{"n_layer": 15, "d_model": 512, "n_head": 8, "n_kv_head": 2, "head_dim": 64, "d_mlp": 2048, "vocab_size": 10011, "activation": "squared_relu", "norm": "layernorm", "norm_place": "pre", "norm_eps": 1e-05, "positions": "learned", "qk_norm": false, "attn_scale": 0.125, "bias": "none", "tie_embeddings": true, "parallel_block": false, "extras": ["capped logits"], "init": "normal", "init_std_qkv": 0.0251, "init_std_o": 0.00458, "init_std_up": 0.0251, "init_std_down": 0.00229, "optimizer": "soap_variant", "lr": 0.00507, "beta1": 0.95, "beta2": 0.95, "weight_decay": 0.0, "lr_head": 0.012, "grad_clip": 1.0, "warmup_steps": 200, "schedule": "wsd", "decay_fraction": 1.0, "decay_shape": "linear", "final_lr_fraction": 0.0, "batch_tokens": 262144, "seq_len": 2048, "doc_mask": false, "train_tokens": 960500000, "steps": 3665, "dataset": "wikipedia_en"}
Each number is 128 + 32 x the weight over its row's rms, rounded and kept within 0 to 255. Layers, rows and columns count from 0. The size above them is the row's rms in percent of the matrix's.

# layer 5 attention query, 512x512, rms 0.142, rows 319,382-383,446-447,510-511, columns 192-255
size [ 82  70  68  76  71 140 146]
[[108  41 135 177 181 201 162  83 106 168  84 152 142  80 171 133 166 151 119 154 119 159 130 118 147 140 163  76 141  99 172 138 136 123 158 135 113 127 112 126 161  79 140 164 104 150 117  58 122 154 147  99 208 165 119 130 121 191 160 157 112  95 101 135]
 [121  52 213 168 137  85 152 132 148  84 145 143 141 135 128 112  94 120 114  81 167 107 136 144  90 163 114 134 104 106 119 118 158  99 110  62 117 114 168 118 167 147 164 147 179 125 101  99 107 155 105 122 122 176 108  90 111 171 149 120  93 121 115 121]
 [131 178 121 164  64  60 148 172  88 120 158 138 117 106 136 107 147  85 109 182 121  76 137 101 135 143 147 110 133  93 112 140 118 126 134 126 145 144  92  86  91 156 132 118 121 115 183 116 130 156 163 152  79 120  82 120 126  87 157 107 143 136 118 112]
 [ 98 115 101 144 134 142  77 131 144 131  91 150 160  87 167  99 141 128 130 153 150  68 205 133 109 198  93 104 187 108 165 140  91  92 167 133  60  72 114 163  91 103 167 135 121 144 124 119 171 112 166 125  82  88  97 185 134  95 181 144 164 133 111 164]
 [102  80 174 138 155 111 149 175 204 195 107 124  88 134 127 154  98 110 131 136 146 145 138  92 215 131 115  73 121 142 118 108 108 147 194 125 156 150 153 137 166 145 145 129 129 158 149  99 183 160 164 111 103 162 110 140 185 173 122 139 107  91 105 159]
 [109 179 119 131 162 102 110 158 100 139 133 119 150 131 146 110 141 167 162 141 104  90 200 188 137 137 154 141 108  89 163 172 204  89  77 108 110 127 118 146 166 102 169 118 151  99 116 175 148 202 149 111 111  94 130 110 125 163 177 124  92 116 170 154]
 [162 153  89 118 165 126 112 127 150  83 125 101 165 118 109 119  91  72 112 158 145 121 112 146 132  86 142 121  86 123 190 128 114 136 146 149 148 118 117 113 117 143 125 188 163 149 142 117 197 149 174 130 143 197 105 184 127 111 105 190  97  86 104 125]]
# layer 5 attention key, 128x512, rms 0.111, rows 126-127, columns 192-255
size [106  98]
[[ 56 102 175 139  78 103  83 127 158 116 108 153 170 130 101 149  65 122 105  59 141 132 113 141 105 110  74 107 132 130 100 177 173 121 151  63  89 138 176 162 173 131  79  92 166 127 145 113 165 121 118 105 124 148  92 126 163 113 174 104  96 129 101 153]
 [160 113 130 143 115 128 151 124  96 183 175 117 191  83 102 164 122 189 147 132 165  77  81 174 182 101  52  79  81 131 130 154 116 141 111 125 124 191 144 112 132 144 106 133 105 114 145 177 109 177 147 136 112 172 107 137  95 108 145 133 114 122 108 113]]
# layer 5 attention value, 128x512, rms 0.147, rows 64-83, columns 192-255
size [103  99  96  94 100 101 108  98 100 102  97  97 104 101 100  92  99  97  96 100]
[[142 121 117 142 145 106 151 118 133 133 185 101  99 150 149 151  63 141  73 126 115 114 114 148 122 126 151  87  76  80 129  88 160 119 166 102 102 167 106 169 194 133 155  99  73 115  95 165 125 108 117 136  64 103 199  70 105 130  94 132 188  69 203 134]
 [195 126 111 130  93 154 115  73 116 120 102  68  75 171 132 133 179  95 151 137 111 146 184 156 138  65  63  95 144 154  88 113 103 110 114 139 144 140 133 161 130 156  68  99 118 146 159 207  97  96 138 104 160 130 147 125 146 181 211 133  85 195  98 150]
 [132 157 139 152  84 129 143 114 121 165 114  93 113 184 137 133 111 189 129 135 139 141 110 147  71 117 106 117 132 155 119 134  73 163 183 112  75 140 166 143 122 140 147 143  96 142 118  88  45 137 132 151 157  77 108 170 133 148 106 159 111 120 101  88]
 [102 183  92 148 101 123 168 148 116 104 116 114  70 106 189 123 141 120  73 209 154  96  97 128 135 145 110 157 100 154 135 201  41 244 128 172 137 140 126 156  58 161 185 119 120 114 113 130 153 111 100 124 113  86 149 150 151 142 191 150 147 101 118 140]
 [185 161 115 113 129 154 134 121 113 184 169 121  70 104 103 194 116 124 116 147  83 146  93 136 110  94 181  93  74 198 148 138 105 111  70 163  99 168  91 109 154 134 156 165 106 166 135 133 184 129 111  89  74 149 156 147  83 158  91 156 156  87 119 128]
 [ 58 153 139 103  87 134 111 119 172 118  58  95  78 157  85 125 192 144 119 137 128 113 146 128  73 123 158  87 170 114 150 154 156  97 165 129 121  93 118  93 129 134  81 128 138 133 120 106 126 152  92  90 181 125 163 170 190 160  71  49 116  74  89 118]
 [145 129 103 110 158 197 117 124 140 124 107 142 144 170  68  68 131  63 124 104 105 113 151  88 153 154 169 144 145 100  32 111  80 170 138 109 105 116 168 148  98 174 172  37  82 143  84  75 179 182  93  95 101 126  89 150 161  87 147 119  96  97 148 173]
 [135 126 191 132 106  93 103 122  98 134 105 121 106 122 178 105 105  74 129 113  66 140 129 134 130 117 109 119 107 118 179 117  87 150  97 141  93 103 153 140 119  90 123 167 112 127 200 123 151 152  91 128 109 169 164  99 105 145 165 129 159 132 144 165]
 [143 109 141 113 149 191 118  67  78  96 160 128  70 105  90 156 103  77 116 156 137  76 140 185 117 114 151 122 185 105 133 116 137 182 135 116 116 100 141 116 129 112 140 123 123 151 123 164 122  92  65  73 124  93  99  99 119 140  99  84 186  95  99 110]
 [145 123 170 123 150 168 134 141 126 135 121 139  96 146 103 111 146 148  79 141 157 129 186 101 147 105 114 123 159  94 150  77 130  99 218 156 104 139 131  80 155  26 125  50 157 102 200 168 143 105 107 142 128 148 147 119 109 160 171 174 121 152 117 154]
 [131 142 141 133 204 112 117 147  94 133 140 101 135 177 113  99 120 172 194 161 165 120  85 151 143  80  88  94  86 157 149 104 148 131 165 136 110  99 115 139 162 102 118 163 125 152 110 113 141 144  64  47 113 124 167 157  91 132   8 118 153 158 115  93]
 [101 136 170 140 152 131 115 150 216 128 155 143 160 104 107 127 150 157 107  61 178 175 109 163 164 177 137 166 125 157  93 166 172 125 120 106 133 152 133 100 158 149 116 155 154 122 107  72 111  81  62 118 116  95 117 154 113 160 134 153 108 148 149 158]
 [165 129 159  95 117 191  79 111 135 151 141  82  75 136  89 123 129 159  99 150  95 137  84 141 165 185 119 137  88 162  37 108 131 111 118 137 114 139 129 137  98 108 119  99  84  98  94  87  68 137 164 101 141 135  89 190 136 134 105 110 105 158  55 130]
 [139 104 181 166  67  75 134 153 139  90 101 170 162 119 120 148 116 112 122  82 123 129 129 147 147 145  92 150  67 141 106 168 132 133 133 125 144 125 139 101 115 104 126 180 148  98  96 142 167 155 143 145 150 123 138 128 155 161 133 140  63 114 120 142]
 [147 129  39 164  71  90 100 162 155 134 148 149 106 107  72 168 165 140  94 117 129 117  93 126 171  81 105 109 177 122 119 128 120  69 118 111  90 120 105  81 102 104 113 108 120 144 124 190 148 119 153 134  81  73 134 141 121 105 145 135  92 151 109 135]
 [115 138 163 113  85 131 137 133 132  84 122 146 123 125 137 114 166 123 173 168  81 121  94 107  64 114  83  55 195 125 154 115 122 137  78 110 119 112 118 198 182 125 142 125 165 117 114 129  65 154 147 147  68 121  98 137 145 137  83 114 126 131  98 139]
 [130  80 138 134  57 129  56  84 184 142  79 177  79 102 154  48 118 109 107 153 139  81 131 148 156 108 109 128 116 220 139  56 118 101 115 107 156 183 182  90 134 168 100  86 159 125 148  91  98 106 110  78  86 161 122 139  96  86 149  99  94 132  57 116]
 [ 95 106 125 114  93  70 156 175 180 149  99 122 173 116  82 156 123  38 175 157 171 175 123 104  94 185  49 166 127  96 127 123 162 125 148 133 171 161 184 105 145  48 140 137 103 152 146  89 158  96 102 119 147 153  67 117 113 165 100 136 154 107 123 115]
 [180 108 126 107 115 122 118  82 152  77  75 122 200  88 155 118 142 142 109 136  99 187 132 145 130  85 133 133 125 104 149 119 222 102 113 145 154 118 116 167 117 194 111 116 170 160 102 172 120 179 140 123 109  75 119 110 165 163 136 137 133 123 121 140]
 [144  77 112 100 109 119 146 178 156 116  80  90 107 108  76 147 102 145 116 116 165 132 100 155 199 146 185 151 152  72  88  97 171  88 141 141 117 103 117 160 101 145 171 196  56 110  86 109 191 157 158  90  78 145 111 120  85  73 111 185 153 117 144 114]]
# layer 5 attention output (transposed), 512x512, rms 0.145, rows 256-274,320-338,384-402,448-466, columns 192-255
size [ 82  89  88  89  88  86  86  83  94  86  82  84  89  86  78  85  82  87  88 106  95 102 105  99 105  99 106 103  95  98 100  97  98 103 104  95 104  94  74  83  77  80  78  70  79  77  73  76  79  82  78  74  72  79  81  76  77 136 126 130 140 142 140 146 139 126 133 139 138 134 140 138 132 133 133 127]
[[ 79 106 137 173 109 168 102 162  97 114  56 175 120 118 122 104 152 175  77 158 125 138 116 148 130  99 120  89  90 145 214 119  86 169 149 195 114 102 147 175 142 138 200 103 132 117 130 128 187 136 124  96  65 127 172  86 130 215  92 142 164  98 130 134]
 [158 124  67 162  87 154 164 109  77  74 113 157  71 157  77 133 128 139 132 188 149 157 145 131 110 145 187 161 117  94 187 121 113 106 144  73  79  71 111  82 150 109 174 151 103 102 146 148 165 136 164 142 134 122  80 130 138 163 114 106  76 110 140 198]
 [101 143 114 140 137  82 113 102 160 135 107 172 169 210 144 151 130 123 171 203 109 100 150  79 169 147 158 119 145 187 196  47 148 157 130  24 142  72 121 127  77 140 102 159 121 184  89 152  73  95 106 151  89 140 106 165 183 158 146 152 142 128 142 141]
 [129 241 122 141 145 122  73 170 147  88  96  91  65  86  94 171  68 134  94 135 114 140 185 151  77 128  87 106  79  99 142 150 128 104  78 173 177 143 150 165 149 151 146 132 120  90 124 151 161 133 173 127  82 161  81  82  92  51 197 119  55 153 145 159]
 [178  96 161 198 129 174 121 158 157  97 123  72 145  97 180 159 174 115 153 150 136 153 154 169  97 156 123 103 110 105 108 197 118 118  87 103  85 123 103 120 154 187 109  78  97  66 126 144 120 119 179 113  93 134 124 113  95  88 137 173 143  61 150 139]
 [ 89 131 126 168 162 142  97 165  93 160 105 115  94 177 127  88  77 140 127 138 118 139 102 132 106 150 171 123  96 135 161 146 141 105 100 178 119 122 169 127 110 125  95 129 127 139 174 132  91 128 174 143 114 137  94  82  87 171 158 140 153 179 132 126]
 [ 97 113  70 148 122 113 166 191 106 127 125 111 141  83 161 129 133 161  84 149  81 130 160 109 133  69 160  79  72 130 115 177 132 190 163 171 131 151 139  89  97 125 106 142 113  94 184 161  92 143 119 137 116 165 100  63 110 109 168 125 134 123 113 158]
 [132 156 136 104 124 139 137  95 136  99 111 131 207 109 130 148  24 125 151 106  85 157 136 134 158 142 114 130 117  63 106 127 151  84  84  97  96 162 137 110 127 156 172 109  92  90  93 121  94 110  97 118  98 193 102  98 174 102 140  85  95 150 103 131]
 [111 131 216  95 126 104  84 153 162 189 125 129 150  92 179 154  87 171 128 171 108 171 114 123 113  75  86 127  85 181 108 137 116 105 112 136  93 155 160 148 102 153 191 123 128 157 122 116 154 155 151  92 144 174 128  84 122  86 121  90  86 160 125 104]
 [126 190 112 138 132 106 122 154 107 106 117 145 145 120 134 134 114 142 194  73 100  91 164 139 139 142  83 126  99 182  98 149 163 143  74 107 123  78  95 188 176 142 132 103 125 144 129 189 160  90 155 142  63 101 113 123 180 114  83 153 146 131  98 176]
 [124 186 136 132 135 131 128 193 121 111 160  77  61 132 124 100 128 178 129 164  98 142 135 191 123 124 196 172 107 143 100 115 107 126 163 142 147 172 119 139 102 175 111 143 101 132 181 170  85 106 150 116 147 131 106 151 101 145 162  65  29 155 158 188]
 [ 95 145 109 146 103 174 125 169 121 112 149 139  59 151 172 130 171 155 121  80  85 116 128 128 156 101 131 104 148 133 173  96 113 102 121 179 108  94 131  92  91  80 105 176 161  88 119  96 112 130 151 186 138 124 169 138 109 167 117  70 126 160  82 101]
 [189 109 134 126 108 131 164 121 153 156 135 104 148 127 106 129 138 124 109 123 121 107 119 145 145  99  93 168  74 121 141 134  99 126 107 108 145 167 136  86 115  96 131 131 130 144 159 113 120 226  88 130  99 181 128 129  80 130 128  97 167 111 124 109]
 [ 87 143 148  63 144 144 104 173  88 186 113  86 112 135 118 102 139 130  85  96 139 189 136  94  82 154 166 153 199 165 150 168 134 142 161 150 167 132 102  56 132 124 123 129 120 112 168 146  88 124  50 135 165 205 138 130 173 152 123 147 190  94 147 165]
 [167 129  85 142 113 108 193 135 131 133  78  79  89 173 126 116 133  89 131  89 164 134 147 118 144 112 134  44  78 122 129 110 175 135 143 102 120 160 137  89  93 146 169 134 137 137  93 171 193 151 122 216 104 160 101 146  77 110 136  86  96 134 108 114]
 [190 113 106 109 199 177  94  82 101 125 143  94 138  72 184 118 107 125  72  93  88  97  92 127 118 130 133 149 102 109 133 143 143 119 171  96 140  77 117 140 135 144 178 128 164 176 195  68  60 101 114 229 222 138 145 147 149 105 157 120 100 122  87  99]
 [ 88 134 109 123 195 129 143 179 174 171 172 132 125 154 132 114 104 176 124 141 110 134 134 162 166 166 148 137 160 148  69 172 153 138 104 124 213 139 124 181  71 146 143 167 135 132 146 152  64 140 136  97 115 134 126 131 114  96  95 171  67 123 104 183]
 [118 146 125  65 183 138 154 135 134 150 159  96  51 124  97 134 118  99  79 162 135 143 102  98 115 132 132 120 138 129 144  96 191 110  88 123 134  66  81 155 107 175 185 104 100 153 108 116 175 116 142 132 121 181  52 106  89 144 148 137 128  99 129 123]
 [116 123 120 175  79  85 155  83 116 144 131 126 191 188 135  95 127 167  89 147 111 181 114  95  69  77 133 126 128 128 127 126 140 110 130  96 142  96 113 118  81 145 101 110 169 118 151 141 181 139 143 110  92 155 170 138 140 157 138 146 153 115 174 146]
 [149 169 128 112 101  88 147 132 146 143 116 102 150  61 176 193 132 119 181  91 124 146 161 130 151 146  92 197 163 115 113 171  97  99 167 117 156  89  95  72 103 161 162 167 134 178 164  86 155 133 129 163 150 153  61 132 195  93 159 113  25 161  79  96]
 [112 182 120 112 104 116 150 144 106 188 159 148 206  61  98 110 104 127 124 150 113  53  83  87 116 164  90 119 139 124 138 125 113 169 116 128 156 128 152 157  76 143 191 144 124  96  92 119 135 139  78 158  91 148 145 129  67 102  96 156 172 103 139 110]
 [135  86 107  93 144 139  90 113  85 112 135 141 100  73 121 124 176 122 157 104  75 209 112 101 142 108 153 165 108 119 100 158 132  93 130 168 143 112 164 145 173 121 139  59 136  94 143 163 184 129 107 112 110 176 193 139  98  93 129  96 169 124  90 140]
 [109  77 121  96 146 159 123 117 111 187 123 150 166 151  82 128 138 139 168  69  87 118 158 123 119 136 110 154 195 104  83  94 177  88  95  78  69 143  89  57 152  70  77 149 128 159 111 111  93 141 138 137 149 140  99 141  79 120  58 128 101 103 152 111]
 [ 95 113 116 125 113 116 116 132  92  68 138 130 190 161 143 118  63 161 112 140 195  83 130 169 169 165 116 186 155 142  85 163 153 137 214  59 138 151 147 137 112 132 126 162  93 105 152 142 105  83 170 200 171  90  88 106 128 156 124  88  68 194 200 146]
 [191 152  87 127 183 150 126  98  71 116 176 119 151  78 196 118 109 104 171 122 123 160 137  97 172 130  66 131  89  76 100 109 130 109 122 162 157 129 176 107 125 164 156 122 127 128  64 162  97 104 136 124 134 155 124 123 151  31 149 129 145 121 142 124]
 [137 142 121  93 142  90 127 108 154  99 113  80 138 119 165 171 102 173 147 175 193 100  98 164 128  84  67 100 165 165 196 117 179 128 121 142 132 109 124 193 123 111 110 146 173 127  92 184 133 108 177 207 198  50 152 163 137 135 100 124 183 125 132 142]
 [104 100 114 138 135 164  89 111 163 111 149 127 155  89 118 128 157 197 140 158 175 116 121 138 188 110 105 110 173 137 115 102 117 130  91 109 157 129 125 181 124 148 128 119 123 180  81 178 140 127 144  97 136  77 136 164 129 121  44 111 143 149 163 145]
 [129 116 110 164 106 150 141 145 116  97 102 194 155 188 148 150 122 132 124 148 112 142 120  77 159 142 104 125  90  91 198 149  27  99 123 151 101 150 132 112 125 164 112 138 146 133 139 116  88 145 115 169 146 133 161 158 173 160 129 153 111 101 153 162]
 [184 133 130 130 122 159  95 110 127 156 153  87 157 168 155 117 127 108 141 200 130 128  88 133 133 159 154 165  92 168 150 156 168 138 128  90 136 145 126 141 121 164 156 149  44 126 122 109 110  92 111 202 166 139  99 163 144 152 108  69 172  97 200 128]
 [ 97  94  91 139  89 139 143  84 149 100  94 182 182  68  83 171 142 119 133 120  88 130 122 107 116 200 115 141 101  71 148 118  96  89  73 148 135 139 146 124  73 148 159 149 141 129 143 138 118 128 180 159 128 141 166 151 132 130 191 143 143 127 157 128]
 [117 109 103  85 119  69 119 109  63 112 120  98 136 156 150 155 153 114 179 180 119 124 139 102  92  87 147 102 102  91 181 120 106 156 133 165  73 137  94 174 171 114 143 104  87 137 131 140 154 137 157 103 106 164  87  84 161 115  97 138 182 120 124 120]
 [103 138  98 149  98  97 151 133 115  67  94 152 164 161 128 147 103 133 129  86 105 142 129 101 109 100 173 104 185 101 151 103 130  90 145 142 164 144  67 165 126 113  90 188 149 155 175 202 201 124  89  82 111 130 145 173 154 126 144 167  92 167 191 180]
 [129 153  80 142 128 163  94 137 122 121 117 109 108 142 143 101 109  78 116 159 129 142 156 116 121  76 123  72 113 156  93  62  80 145 138 126 107 149 138 174  97 130 142  56 102 140  82 124 127  92 159  80  86 142 103 106 140 108 172  91 159 152  93 127]
 [103  75 202  87 136 178 121  98 157  93 106 108 161 148 225 128 116 166 176 139 146 164 170 127 119 139 144 157  96 168 113 167  92 166 134 157 184 129 156 188 161 179 138  99 137 103 105  71  55 145 110 112 123 184 121  95 114 126 142 118 143  72 191 124]
 [170 145 108 138 129 107 130 151 120 202 176  78 135  89 162 130  67 130 109 168 177 146 157 134 187 165 137 139 115 114 125 153 144 104 134 100 152  97 141  85 122 101 127 129  91  99 116 117 169  81  98 101 108 105 218 173  95 137 102 132 142 155 200  99]
 [ 99 162 101 153 128 139 158 114  69 136 152 141 160 121 160 151 119 168 123 155 128 110 162 141 129 150  96 180 137 118 142 174 161 169 163 162  97  84 118 198 126 106 142 155 116  95 140  85 177 129 161 167 169  95 200 161 129 166  88 152 120 133 112 114]
 [179 102 101 147 132 167  56  71  38 129  94 180 113 157 133  71 138 167 131  85 114 127 124 149 157 102 187  77  83 140 153 135  85 168 123 170 154  99  93 131 111 159  78 146 155 110 119 135  90  99 139 138  89  74 254 113 185  80 140 101 111 126 162 177]
 [ 82 182  92 120 135 154 155 165 118 137 176  59 115 143 151 118  89 110 204  80 118  82 123 128 162 153 102 110 121 157 111 112  82 108 153 106 148 116 126 130 186  72 150  82  72 101 120  62 151  99 172 117 191 127 129  85 116 112 119 142  86 143 128 130]
 [ 98  46 175 113 155 123 128 177 151 100  74 110 162 141 100  83 141 103 165 118 147 129 212 131 183 159 121 124 177 150 163 152 142 100 112 113  54 170 143  99 111 134 141 157 127 171 156  55 112 160 114 200 103 106 161 148  64 167 104 120  86 133  89 161]
 [ 71  75 104 150  95 125  94 158 113  77 135 134 136 119 138 125 107 118 108  24 154 146 190 157 104 132 148 136  67 125 149 125 166 103 137 106  95  86 114 155  48  88 176 100 156 147 137  62  64 153  43 155  92 141 196 119 121 134 115 127  98  81  89 135]
 [156 121 148 132 144 149 142 138 167 146 108  52 129 137  87 113  81 117  97 144 113  78 138 148  77 118 127 101  70 139 144 121 165 126 162  90 108 140 118 159 103  84  95 140 124 114 118 178 170 130 146 139 125  86 111  91 127 139 123  99  78 141 112 159]
 [149  97 127 145  89 118 170  99 134 106 149 160 124 148 131 113 206 121 190  86 131 132 142 137 152 114 155 121 159 112 101 128 143 150  94 168 147 118 123 192 139 140 143 129 181 117 122 121 115 170 138 116 148 151 135 201 180  95  89 126 150 120 139 133]
 [130 122 133  83 149 167 126 143 112 164 108 155  81 148 162 121  69 119 136 109 120 124 118 123 107 161 128  85 127 168  71 107 100  84 176 102 143 179 100 107  97 109 191 126 132 125  71 112 120 102 170 116 152 138  79 126 166 207 164 120 161  68 111 117]
 [ 83  84 152 136 140 127  99  82 160 169 125 116 118 135 205 147  88 103 161  87  90 111 109  88 104  97 134 167 177 142  95 128 148 156 110  93 177 148  57 153  75 136 176 169 111  94 178 120 152 107  92 119 139 147  94 179 150 102 136 148 174 112 155 102]
 [124 150 136 160 124 103 137  80 135 141 166 137 138 160 143 130 166  76 148 121  93 107 173 171 154 168 189 119 179 142 143  84 192 117  99 100 149 158  70 115 102  77 171 148 163 107 145 108 128 135  86 119 162 125 112 180 133 118 165 117  82 106 115 108]
 [125  45 112 146 149 196 125 130 113 151 159 129 156 143 138 109 129 109 116  99 181 131  62  52 102 191 151 150 182 173 129 156 166 164 120  98  89  84  83 115 129 127  64 121 111 188  94 123 108  94 182 127 129 168  96 115 133 136 185 178 174 169 135 155]
 [ 98 205  87 137 115 137 114 155 113 152 123 124  62 134 154  70  83 161 122 121  96 114 158 129 200 119 102 100 148 143 141  79 209 206 104 116 152 184 113 130  80 118  91 175 116 191 118 149 168 112  54 127 113 114 136  74  81 117 159 135 140 110 131 140]
 [ 74 133 132  99 142 104 128 105 144 100  72 143 111 175  93  98  96 122 145 130  99 153  97 115 116 193 150  22 162 119 111  83  47 129 118  97 168 122 182 119  97 133 129 174 171 162 141 142 187 118 127 104  71 143  78  88 165 133 167 104  88 143 140 128]
 [138 140  79  97 164 123 123  83  77 111 163 113 141 118  97 104 155  70 106 113 149 179 155 137 193 121  73 162 104 112 126 162 210 134 143 152 142 120 139 119 172 148 104 135  58  85 117 113 164 115  93 140 125 156 141 142 112  87 152 189 136 106  40  80]
 [182 164 169 149 100 151 138 108 153 154 141 168  91 159 180  69  72 139 106 161  63  77  78 172 141 123 147 131  68 109 155 131  95 119 100  65 163  92 192 169 144  96 135 143 118 116 163 138 126 138 177 141 155 111 126 119 126 119  92 149 109 128 212 101]
 [126 127 105 124 113 118 136  63  86  72 164 140 168  99 151 120 101  62 125 151 119 122 102  76 115 158 149  96 107 155 103 116 122 113 164 124 138 144 190 100 140 129  88  82 127 141 151 169  95 143 222 163 123 167 128  57  96 159  87  88 126 119 129  86]
 [121  87 132 145 108 133 110 113 139 114 127 110 119 169  92 150 150 124 128 144 178 113 109 133 201 124 132 151  70  71  99 147 148 187  37 137 167 164 104 133  98 156  92 111 134 143 156  98 123 103 108 129 119 114 138 157  84 143 125 174 106 137 164 130]
 [139  76 128 108  79  15 114 119 164 133 144 116 146 133 139 161 117 153 131  86  86 146 117 123 106 153 148 104 142 131  91 144 146 132 118 121  97 148  74 166  91  74 111 179 137 112 138 148 125 125 163 122 129 100 107 100 150  97 125 191 125 161 137 135]
 [122  65 143 141 163 117 179 164 183 109 129 120 109 155 133 164 174 104 116 103 149 146 146 117 150 121 106 133  79 166 104  99 178 133 156 155 144 174 149 149 106  97 140 130 129  77 116 130 153 150 135 115 142 165 120 170 144 112 126 159 113 115 113 148]
 [218 119 115 132 120 110 148 112 116 122 127  95 140 136  84 154 177 156 133  73 171 191 160 127 138  66 120 203 145 119 114 163 138 117 107 126 110 120 129 108 116 116 102 108 108 138 112  81  93 117 149 121  85 107  65 135 107 159 131 159 154  94 152 143]
 [198 136 153 179 138  95 146 128 104 125 182 100 123 151 133 134 154 118 115  75 130  71 117  99 104 155 151 134  69 102  92 131 125  95 102 114 164 130 139 138 172 167 130 131  89 115 177 175 200 131 124 151 138  96 198 134  91 156  89 138 154 159 159 112]
 [187 147 118 151  95 102 117 103  96 155 171 106  61 123 111  89 138  68 115 117 163 130  84 114 139 139 160 114 125 128 180 165  90 160 152 136 122 102 123 104 136 112 145 123 121  37 134 150  89 143 107 166 107 128 157 101 128 144 131 167 101 168 144 128]
 [114 136 152 132 112  79 171 141 109 147 170 138  89 150 104  91 165 146 128  84 148 137  90  84  59 109 142  97 124 152 137 102 140 237 130 106 149 124 175 140  55 110  99  92 179  96 134 185  87 123 110  60 122 130 148 118 134 114 165 134 150 114 172 151]
 [ 84  60 145 129 163 117 139 138 131 162 126 134  86 163 116  88 145 150 163 113 141 121 129 103 126 146 180 117  92 129  96 163 112 110 100 190  80  83 105 146 221 161  72 160 128 151 140  65 137 105 171 101 133 120  94 138 169  89 111  68 143 151 152 109]
 [141 164 106 152 119 113 194 116 130 126 128  56 117 118 173  93 142 109 110  99 166 126 133 198 162 152 117 125 120 100 179 112 183 126 117 149 101 173  96  71 144 128 127 157 153 128 187 100 124 106 145 149 122 104  84 111 111 108 128 136 104 130 139 174]
 [140 200 133 152 108 171 119 132 214  93 106 101 172 167  87 143  96  89 122 188 161 124 141  92 147  89 141 109 130 161 229 120 116 107 160 169 140 130 133 145 124 121 157 159 114 166 159 145 103 109 160 154 124  93 175 125 145 155 196 108 169 139 148 112]
 [139 137 146 112 175 116  86 101 107 163 116 137 125 119 144  96 120 100 173 168 129 174 106 109 118 129 103 113 123 129 109 121  76 140  91 181  96  64 144 115 158  87 124  90 193 157 130  87 113 181 117 142  95 161 173 158 136 105 109 151 179 109  80 125]
 [ 71  86  97 125 122 140 120 147 120 121 124 161  89 159  78 166 139 121 111 134 122 139 159 147 139 165 150  96 146 152 110 101 100 124 151  57  88  56 134 165 166  82 170  80 134 150  96  56 151 123 170 144 118 114 148  35 127 246 138 160  91 140 119 127]
 [153 160 161 148 109 120 137 164 154 144 129 178  84 157 137  93  83  90 159  90 159 165 172 152  99 157 152 176 124 144 118 166 128 144 154 131 166 105 156  56 126 127 130 109  83  84 152  91 100 130 123  88  83 153 108 102 123 155 132 125 176 163 137 102]
 [176 136 116 154 112  82 158 118 124 149 131 161 171 164 173 144 132 100  81 168 105 135 133 186  63 117 146 151 144 121 112 156 153 100 150 147 137 106 129 115 140 150  88 117 136 148 174  93 103 114 104 129 161 123 158 156 152 124 110 167  83 136  95  67]
 [131 129 154 106 176  55  76 138 166 147 132 116 146 106 138 107 165 112 148 141 141 142 126 106  63 112 139 160 157 153 107  91 206 146 128 140 148  98 103 139 111  25 140 113 155  98  96 140 115 102 212 138 136  96  88 116 149 147 143 120 108 123  26 159]
 [ 63 147  93 133 148 117 137 102 116 117 111 132 120 133 116 162 132 132 122 128 152 133 141 135 129 114 126 155 131 138 106 125 147 173 116 109 145 148  84 100 120  88  86 147 164 124  86 120 152 183 130  71 114  79 134  90  98 132 134 111 110 141  62 147]
 [147 100 159 152 105 108  92 121  56 150  70 120 116 158 162 134  90 143 130 151 108 116 130 149 117  66 118  94 140 127 119  89  98 166 139 115 124 140 142 167 164 128 110  87 112 150  84 133 166 159  88 159 135 101  76 103  68 130 161 148 143  92 102 109]
 [168 113 129 140 135 115  69 132 135 118 117  98 160 132 111 102 167 153 101 126 121 154 123 121 107 120 104 132 160 139 119 141 147 123 147 102 140 170 108 116  83 187 135 137 164 138  95 131 118 133 101 122 149 106 201 133 117 106 167 113  93  95 134 166]
 [108 127 151 125 152 162 112 149 184 146 136 100 115 118 151 141 159 131 125  79 154 108 176 159 109 127 120 124 161  81 164 114 151 108  86 143  95  96 109 148 141 125 148 118 143  86 147  93 107 101 116 166 117 131  90  45  96 113 125 168 193 116 144 128]
 [169 155 136 105 151 167 130 108 135 128 198 166  93 130 111  81 119 185 201  92 189 107  56 151  78 150 135 111 145 138 186 111 143 153 112  79  93 133 153 100 178 134 152 172 113 178 138  78 167 162 114 156 128 126 206 131 139 105  73 109 144 173 128  55]
 [158 192  81 139 164 134 125 157  96 123 131 111 104  55  65 127  95 106  92 145 114  98  88  96 131 124  93 117 107 100 111  71 114 149 156 124 116 136 129 126 109 156 117 132 120 124 122 118 243  97  73 133 150 109  90 224 121 107 107 133 108 214  76 186]
 [117 166 182 162 140 142 139  94 123  72 144 173 119 192 117 142 125  91  79 109  86 164  70  95 114  97 166 111  95 137 133  99  74 106 120 124  98 135 146 156 102 154 105 170 133 172 182 171 121 149 189 141 162 155  67 109 177 118 142 155  95 115  99 161]
 [143  81 149 111 165 152 154 150 216 142 102 107 128 119 103 113 135 130 136 123 133 125 126  78 176 119 130  67 129 149 166 129 138 119  51  93 155 156  98  78 145 179 107 149 117 151  72 138 148 136 100 127  89 149 108  93 117 116 159  71 156  98 165  95]
 [119 183 137 123 123  98 128 148 179 137 150 114 145  96 154  95  65 128 141 208 159 141 162 106 139 109  99 187 225 141 139 151 170 142 128  95  79 105 153  83 116 104 169 136 119 143  90 148 118 164 103  94 188 192  48 126 128 116 171 153 134 116 167  85]
 [134 120 123 128 152 113 125 125 147 138 123 212 143 125  76 109  76  93 109 113 114 193 112  92 116 133 143 147 106  89  92 131 104 120  91 168 151 109 162 117  80 202  81 142 111 162 140 194 119 167 120 107 119 144 125 204 184 123 127 145 198 130 108 101]]